Weights of a small GPT-style language model, trained from scratch on English Wikipedia: width 384, vocabulary 2048.
Each number is 200 + 30 x the weight over its row's rms, rounded and kept within 0 to 999. Layers, rows and columns count from 0. The size before them is the row's rms in percent of the matrix's.

# layer 9 MLP down (transposed), 1024x384, rms 0.0376, rows 694-699, columns 192-383
099,228,191,236,195,214,231,228,169,207,205,229,169,245,194,189,157,171,230,258,246,161,124,197,171,215,198,179,230,224,182,145,184,267,140,207,250,212,175,182,173,201,183,211,178,198,161,176,194,222,162,215,164,209,246,183,226,176,205,176,240,219,207,186,218,190,165,173,184,207,215,198,254,212,170,231,194,211,231,208,188,161,183,197,193,189,231,230,179,161,236,243,229,219,202,199,168,202,177,220,227,198,205,183,222,191,225,226,173,243,190,247,241,173,185,261,233,229,188,164,242,227,249,215,172,186,177,190,187,199,218,187,212,231,178,187,155,229,182,201,222,233,216,226,172,170,202,195,230,199,155,208,219,179,162,179,228,192,199,239,203,184,214,157,182,221,196,253,266,203,227,201,213,140,275,215,175,225,195,175,255,189,224,212,196,153,255,215,235,201,176,240,285
096,223,220,142,205,136,234,219,244,267,125,204,229,194,211,205,176,193,181,209,185,186,230,178,221,142,204,246,161,205,199,230,231,229,251,189,211,255,121,225,169,206,217,233,221,187,236,175,190,170,236,248,213,210,208,249,186,173,227,208,174,214,151,185,209,216,215,216,217,218,190,174,117,174,214,194,139,208,218,194,173,199,262,205,226,215,196,241,202,208,211,191,173,106,224,216,212,222,188,212,153,251,195,191,193,216,210,182,194,178,204,204,162,193,204,209,217,163,239,238,146,188,213,203,209,172,175,187,214,247,178,230,235,181,229,196,181,250,197,143,164,109,203,216,208,246,208,248,216,192,221,236,200,228,279,248,129,221,203,122,166,202,199,238,213,158,211,155,171,221,209,216,214,210,205,191,246,203,222,194,253,200,179,209,159,213,196,187,207,148,132,198,162
107,225,196,226,166,181,189,244,191,192,201,237,246,207,203,210,242,206,208,178,226,165,183,232,247,206,206,219,282,214,219,215,239,184,183,228,188,212,183,185,169,181,208,243,268,233,178,182,202,243,207,169,254,172,199,192,281,211,228,227,220,261,220,176,217,277,236,149,191,195,193,208,212,209,189,158,211,225,205,177,246,171,170,185,203,185,213,198,173,213,201,219,199,224,224,258,224,153,175,174,188,212,236,164,171,212,224,180,194,159,222,177,252,195,179,179,239,242,200,200,228,183,256,192,211,267,256,191,164,195,223,255,202,209,182,163,201,182,145,205,200,243,159,186,202,198,191,197,172,194,195,168,221,185,107,184,219,217,181,232,201,206,175,186,214,188,130,188,138,245,272,214,176,213,193,177,191,203,180,223,206,233,180,229,192,203,196,230,179,198,236,207,242
098,246,242,208,206,188,195,145,232,183,231,253,234,152,179,224,199,219,187,154,157,207,192,195,224,200,237,189,228,204,186,177,235,253,213,148,208,216,200,207,191,211,221,217,256,161,254,203,164,219,176,201,214,235,205,212,201,216,208,182,215,176,204,214,190,220,211,221,188,220,215,159,177,176,191,203,194,190,185,182,171,190,177,186,157,246,179,211,246,246,214,214,126,156,230,160,190,181,221,212,233,196,215,170,202,241,177,262,216,161,213,121,212,263,213,155,152,183,210,171,178,221,138,152,199,191,184,229,257,240,194,186,179,194,187,159,245,211,221,250,227,212,210,192,225,171,155,198,235,154,222,237,220,175,230,202,207,205,213,158,247,221,223,249,215,200,165,171,184,216,203,189,148,255,234,202,280,244,212,185,205,141,164,169,231,173,161,249,184,166,211,172,234
093,180,251,159,234,185,215,178,191,187,164,200,186,201,186,154,160,230,188,211,193,179,185,252,199,167,246,175,250,231,214,198,183,174,242,169,210,213,226,193,220,153,188,177,178,194,157,184,172,144,207,144,185,219,179,116,220,269,189,197,225,147,162,223,223,199,205,161,183,196,170,176,195,172,224,196,175,207,162,202,237,252,246,220,228,223,235,210,180,193,207,229,202,195,200,185,271,206,219,222,186,219,165,215,236,208,176,216,258,210,178,239,209,198,235,162,214,179,191,194,277,201,197,253,215,194,174,226,172,235,225,175,204,181,153,187,192,170,188,213,218,159,170,230,149,185,227,243,209,214,176,305,200,237,208,209,229,245,279,195,215,162,226,226,211,196,247,181,235,254,196,200,234,197,229,185,213,255,270,239,215,176,168,202,174,203,271,118,187,173,202,187,263
096,162,221,161,171,196,165,231,176,201,211,208,176,187,133,245,218,173,157,205,266,193,173,219,227,212,174,141,239,191,237,177,228,206,229,173,166,277,154,185,277,154,197,215,187,141,223,214,235,231,184,237,213,196,196,219,187,221,216,181,264,205,233,152,195,157,202,179,191,188,182,143,184,209,218,190,253,148,205,163,227,155,224,201,182,205,190,240,195,178,232,255,260,173,183,232,208,163,164,249,214,165,160,209,169,167,173,158,217,176,203,222,215,103,194,232,246,161,164,211,225,196,171,201,198,187,136,232,176,222,174,237,232,183,176,211,158,154,231,179,212,225,223,204,258,167,263,225,227,154,183,194,259,212,227,184,206,193,207,186,216,178,255,242,149,185,195,191,253,187,247,195,143,224,240,214,207,232,237,263,244,210,195,180,189,127,162,234,170,217,150,233,198
# layer 9 MLP gate, 1024x384, rms 0.0427, rows 695-700, columns 192-383
100,167,229,226,269,215,179,136,199,127,254,199,174,188,199,172,198,206,233,170,191,215,167,213,159,180,201,222,201,224,191,227,181,168,152,210,210,195,181,241,188,172,217,250,253,174,164,229,205,168,214,194,148,193,187,207,220,191,196,205,232,174,195,201,216,191,178,195,168,190,190,181,223,204,227,206,197,198,253,183,190,213,144,209,180,142,227,257,192,208,219,157,223,220,201,210,193,252,182,209,181,171,132,199,263,147,213,180,192,221,156,104,237,261,190,192,200,246,180,265,229,156,249,185,189,182,261,206,171,145,220,165,181,236,164,215,198,168,201,207,183,183,200,193,150,170,226,197,174,173,207,172,178,165,203,227,219,174,231,175,207,161,190,211,227,248,161,169,194,262,191,217,240,212,153,235,196,210,204,193,220,201,192,219,253,172,203,177,147,141,251,168,196
101,165,213,247,170,201,188,158,185,202,186,224,169,262,220,218,228,206,201,236,186,177,197,137,226,180,174,188,159,207,235,163,230,219,199,170,215,201,197,219,195,213,242,206,171,262,225,174,252,222,184,163,181,197,180,207,246,155,208,229,163,179,221,199,155,218,218,168,176,211,270,191,251,211,197,189,226,158,217,160,213,183,184,163,225,201,169,237,189,258,212,200,225,175,205,235,162,173,232,229,205,217,205,220,228,243,169,229,196,157,179,120,195,176,238,205,223,212,220,186,195,216,208,197,176,225,197,259,200,227,194,177,177,211,195,196,172,185,203,215,192,218,137,203,167,217,136,195,202,167,198,221,265,239,270,228,184,185,246,204,179,221,249,161,218,174,164,139,168,205,240,154,185,181,136,258,244,213,191,212,207,185,183,198,170,141,205,209,233,133,191,203,170
099,205,199,185,177,202,191,200,180,229,220,165,206,197,208,171,156,254,231,252,236,198,199,171,198,171,231,165,235,201,217,226,189,133,267,195,180,226,193,254,201,250,204,170,203,225,192,201,192,188,210,146,196,211,190,174,193,204,191,130,232,183,240,216,217,178,175,188,256,227,191,214,176,188,247,214,241,215,272,248,207,191,210,173,188,183,196,252,144,221,157,200,191,260,198,230,232,233,230,210,226,162,226,159,271,171,236,177,230,209,145,213,241,199,169,277,176,178,247,255,142,186,187,162,261,175,207,237,213,176,216,173,162,194,167,198,223,224,196,165,135,201,212,217,240,188,151,253,177,209,146,189,217,254,239,173,223,185,229,167,192,226,238,164,205,231,254,182,149,235,230,170,232,200,169,202,168,151,164,196,213,179,152,222,225,172,279,215,229,162,213,236,191
098,222,184,174,244,242,224,157,229,156,204,148,166,220,195,189,237,237,171,198,220,208,185,215,228,226,192,234,203,223,215,235,176,174,169,154,197,234,197,201,181,244,185,226,176,237,199,174,155,251,162,165,163,192,201,187,183,220,163,228,242,247,218,180,218,184,171,209,165,199,200,208,194,215,220,204,269,204,214,178,237,170,170,209,182,191,228,206,218,205,186,183,227,217,137,208,208,221,201,158,185,203,177,213,178,201,202,221,206,203,146,199,225,204,242,186,208,196,165,181,217,137,238,237,246,198,229,247,199,197,273,207,226,170,186,175,230,212,204,177,261,211,219,201,257,188,219,178,221,181,225,219,124,172,227,216,177,151,183,183,241,198,184,208,231,207,203,210,157,221,215,197,242,211,154,134,220,202,257,201,205,208,271,169,171,195,245,203,201,226,175,198,188
096,124,215,197,203,176,224,231,144,210,188,217,220,199,208,251,187,176,197,77,170,232,229,232,185,178,190,219,169,178,208,222,178,201,181,195,157,143,160,217,230,250,228,240,236,262,183,196,234,264,173,190,194,223,183,162,168,181,204,231,239,195,238,144,190,212,175,183,200,181,194,199,209,212,243,223,177,212,200,223,208,236,205,146,214,210,174,222,184,170,213,220,238,232,227,235,199,170,211,278,189,197,153,159,205,192,249,221,240,179,153,180,204,187,196,246,234,212,141,232,215,172,167,231,157,210,192,243,194,176,197,191,204,121,184,236,170,182,240,195,188,181,198,244,228,215,250,189,208,154,168,153,176,186,185,165,234,211,201,189,179,137,206,196,206,161,177,171,197,204,263,178,192,158,228,202,187,208,196,242,185,240,213,176,192,189,185,201,199,170,212,168,160
097,151,202,225,193,219,205,164,235,209,173,224,208,216,291,243,194,217,167,225,253,184,214,184,280,198,240,150,192,204,199,231,222,207,216,209,182,194,230,177,195,186,193,218,216,228,212,253,233,217,153,197,205,184,154,185,232,269,238,164,216,163,187,168,194,163,218,174,195,154,146,196,160,212,192,218,192,227,231,187,210,131,209,211,189,151,187,215,216,190,146,167,157,215,228,268,187,235,195,181,181,192,210,134,184,195,190,222,215,184,235,177,177,192,237,164,179,191,212,217,172,213,154,194,196,154,219,254,232,141,192,188,232,224,270,187,263,188,198,218,243,204,207,198,201,230,191,190,256,218,143,163,206,147,168,257,213,211,190,165,200,238,195,139,157,218,203,195,217,265,169,187,205,197,254,172,234,146,200,175,200,195,225,201,215,215,161,206,162,269,199,238,188
# layer 9 MLP up, 1024x384, rms 0.0433, rows 695-699, columns 192-383
103,225,180,215,222,225,174,237,189,225,175,198,219,176,205,177,175,226,137,218,196,236,218,217,149,176,173,201,209,200,202,139,199,209,217,183,240,185,256,226,189,239,200,222,235,197,239,240,171,168,192,179,169,166,218,240,188,199,195,205,204,195,205,175,204,189,228,285,235,271,132,224,211,224,198,221,267,175,251,194,269,195,167,198,182,186,217,174,256,251,175,150,201,184,169,165,170,199,235,188,162,210,143,202,220,188,186,143,166,200,190,190,188,181,162,217,230,199,181,243,235,160,219,183,165,184,266,160,210,217,232,204,196,242,206,199,204,214,169,203,172,175,198,192,182,173,187,176,185,205,211,208,170,201,167,126,186,219,198,232,222,231,229,242,195,224,210,159,233,174,236,198,224,210,196,223,190,201,216,158,143,152,174,216,179,172,238,192,224,220,154,186,197
105,175,209,156,237,194,214,175,187,178,223,206,220,259,233,172,206,229,205,177,203,187,190,135,211,226,231,189,195,134,228,164,224,141,174,167,204,215,206,176,168,223,195,238,241,175,170,175,265,193,246,149,234,231,169,139,181,166,208,221,222,191,232,238,206,197,183,159,220,237,245,195,200,177,176,157,203,145,235,181,218,161,192,160,205,225,234,231,182,166,203,203,199,163,211,199,216,202,289,251,191,167,187,168,210,196,202,253,209,185,161,155,179,189,152,157,206,186,182,281,154,213,166,219,169,178,216,205,210,207,183,221,239,216,179,249,191,189,232,140,241,188,195,184,257,215,188,202,253,148,207,198,167,188,187,239,208,192,175,205,217,194,212,204,208,184,131,217,165,172,188,182,169,161,179,168,224,171,179,180,246,232,212,183,242,168,197,223,207,228,178,194,214
097,159,183,183,181,248,201,230,177,164,191,180,246,136,222,186,168,142,175,233,266,196,165,141,187,225,285,210,214,200,181,230,186,245,231,237,225,139,188,215,206,184,257,180,206,237,191,191,201,175,199,200,181,161,179,179,188,184,193,219,226,197,232,176,182,224,212,221,207,202,249,198,265,216,198,202,235,213,185,228,186,233,177,244,239,191,183,164,171,160,173,191,184,230,187,194,240,191,203,153,195,194,187,167,291,215,164,201,211,197,192,254,195,207,248,241,189,219,204,209,151,195,206,209,243,223,226,180,171,158,197,203,168,197,202,241,211,166,171,125,221,184,182,194,198,222,195,210,203,163,167,223,217,167,233,210,193,127,256,159,167,211,144,165,239,217,206,184,143,223,228,232,163,160,161,207,121,245,171,212,126,232,209,190,152,164,237,176,223,214,260,206,247
097,178,181,175,174,224,167,244,191,215,245,194,219,201,193,157,163,192,191,220,215,243,183,241,252,172,192,240,223,231,233,230,174,199,177,228,194,174,173,248,156,210,223,216,206,173,217,196,181,186,203,220,206,155,146,177,252,202,236,210,201,146,166,209,249,138,220,199,249,209,160,169,234,215,172,243,251,186,230,185,239,218,207,229,148,251,209,196,198,261,195,150,188,185,186,242,140,187,207,241,158,202,224,192,189,132,253,198,171,187,198,183,182,263,193,202,218,192,198,226,159,188,165,170,168,142,264,140,216,164,213,176,257,185,230,203,204,188,197,203,174,225,223,144,208,192,171,246,199,209,248,134,160,160,201,174,185,215,154,211,203,220,209,246,227,175,159,152,191,240,175,225,248,197,168,232,206,167,195,216,191,173,246,182,212,183,164,219,167,199,215,204,218
093,181,166,220,228,176,272,199,160,219,221,259,204,212,205,217,182,236,226,201,222,229,187,219,185,202,196,222,234,250,240,195,196,173,177,168,191,191,260,192,194,231,199,235,291,220,200,204,131,243,187,183,224,260,241,224,234,237,188,149,229,171,147,182,231,258,234,197,220,163,188,191,195,140,159,238,261,248,219,208,198,157,227,176,163,147,196,148,233,171,189,173,205,252,212,188,157,215,175,166,193,218,213,167,229,190,190,257,191,220,244,165,190,237,181,172,164,200,207,236,196,184,220,141,151,204,198,183,250,154,217,212,165,221,221,207,186,207,174,192,169,197,183,202,153,230,205,161,206,178,208,222,174,163,218,229,193,212,168,190,225,193,153,209,264,249,208,179,135,264,154,244,251,157,216,208,160,185,212,189,200,202,283,191,218,260,223,137,189,220,245,233,200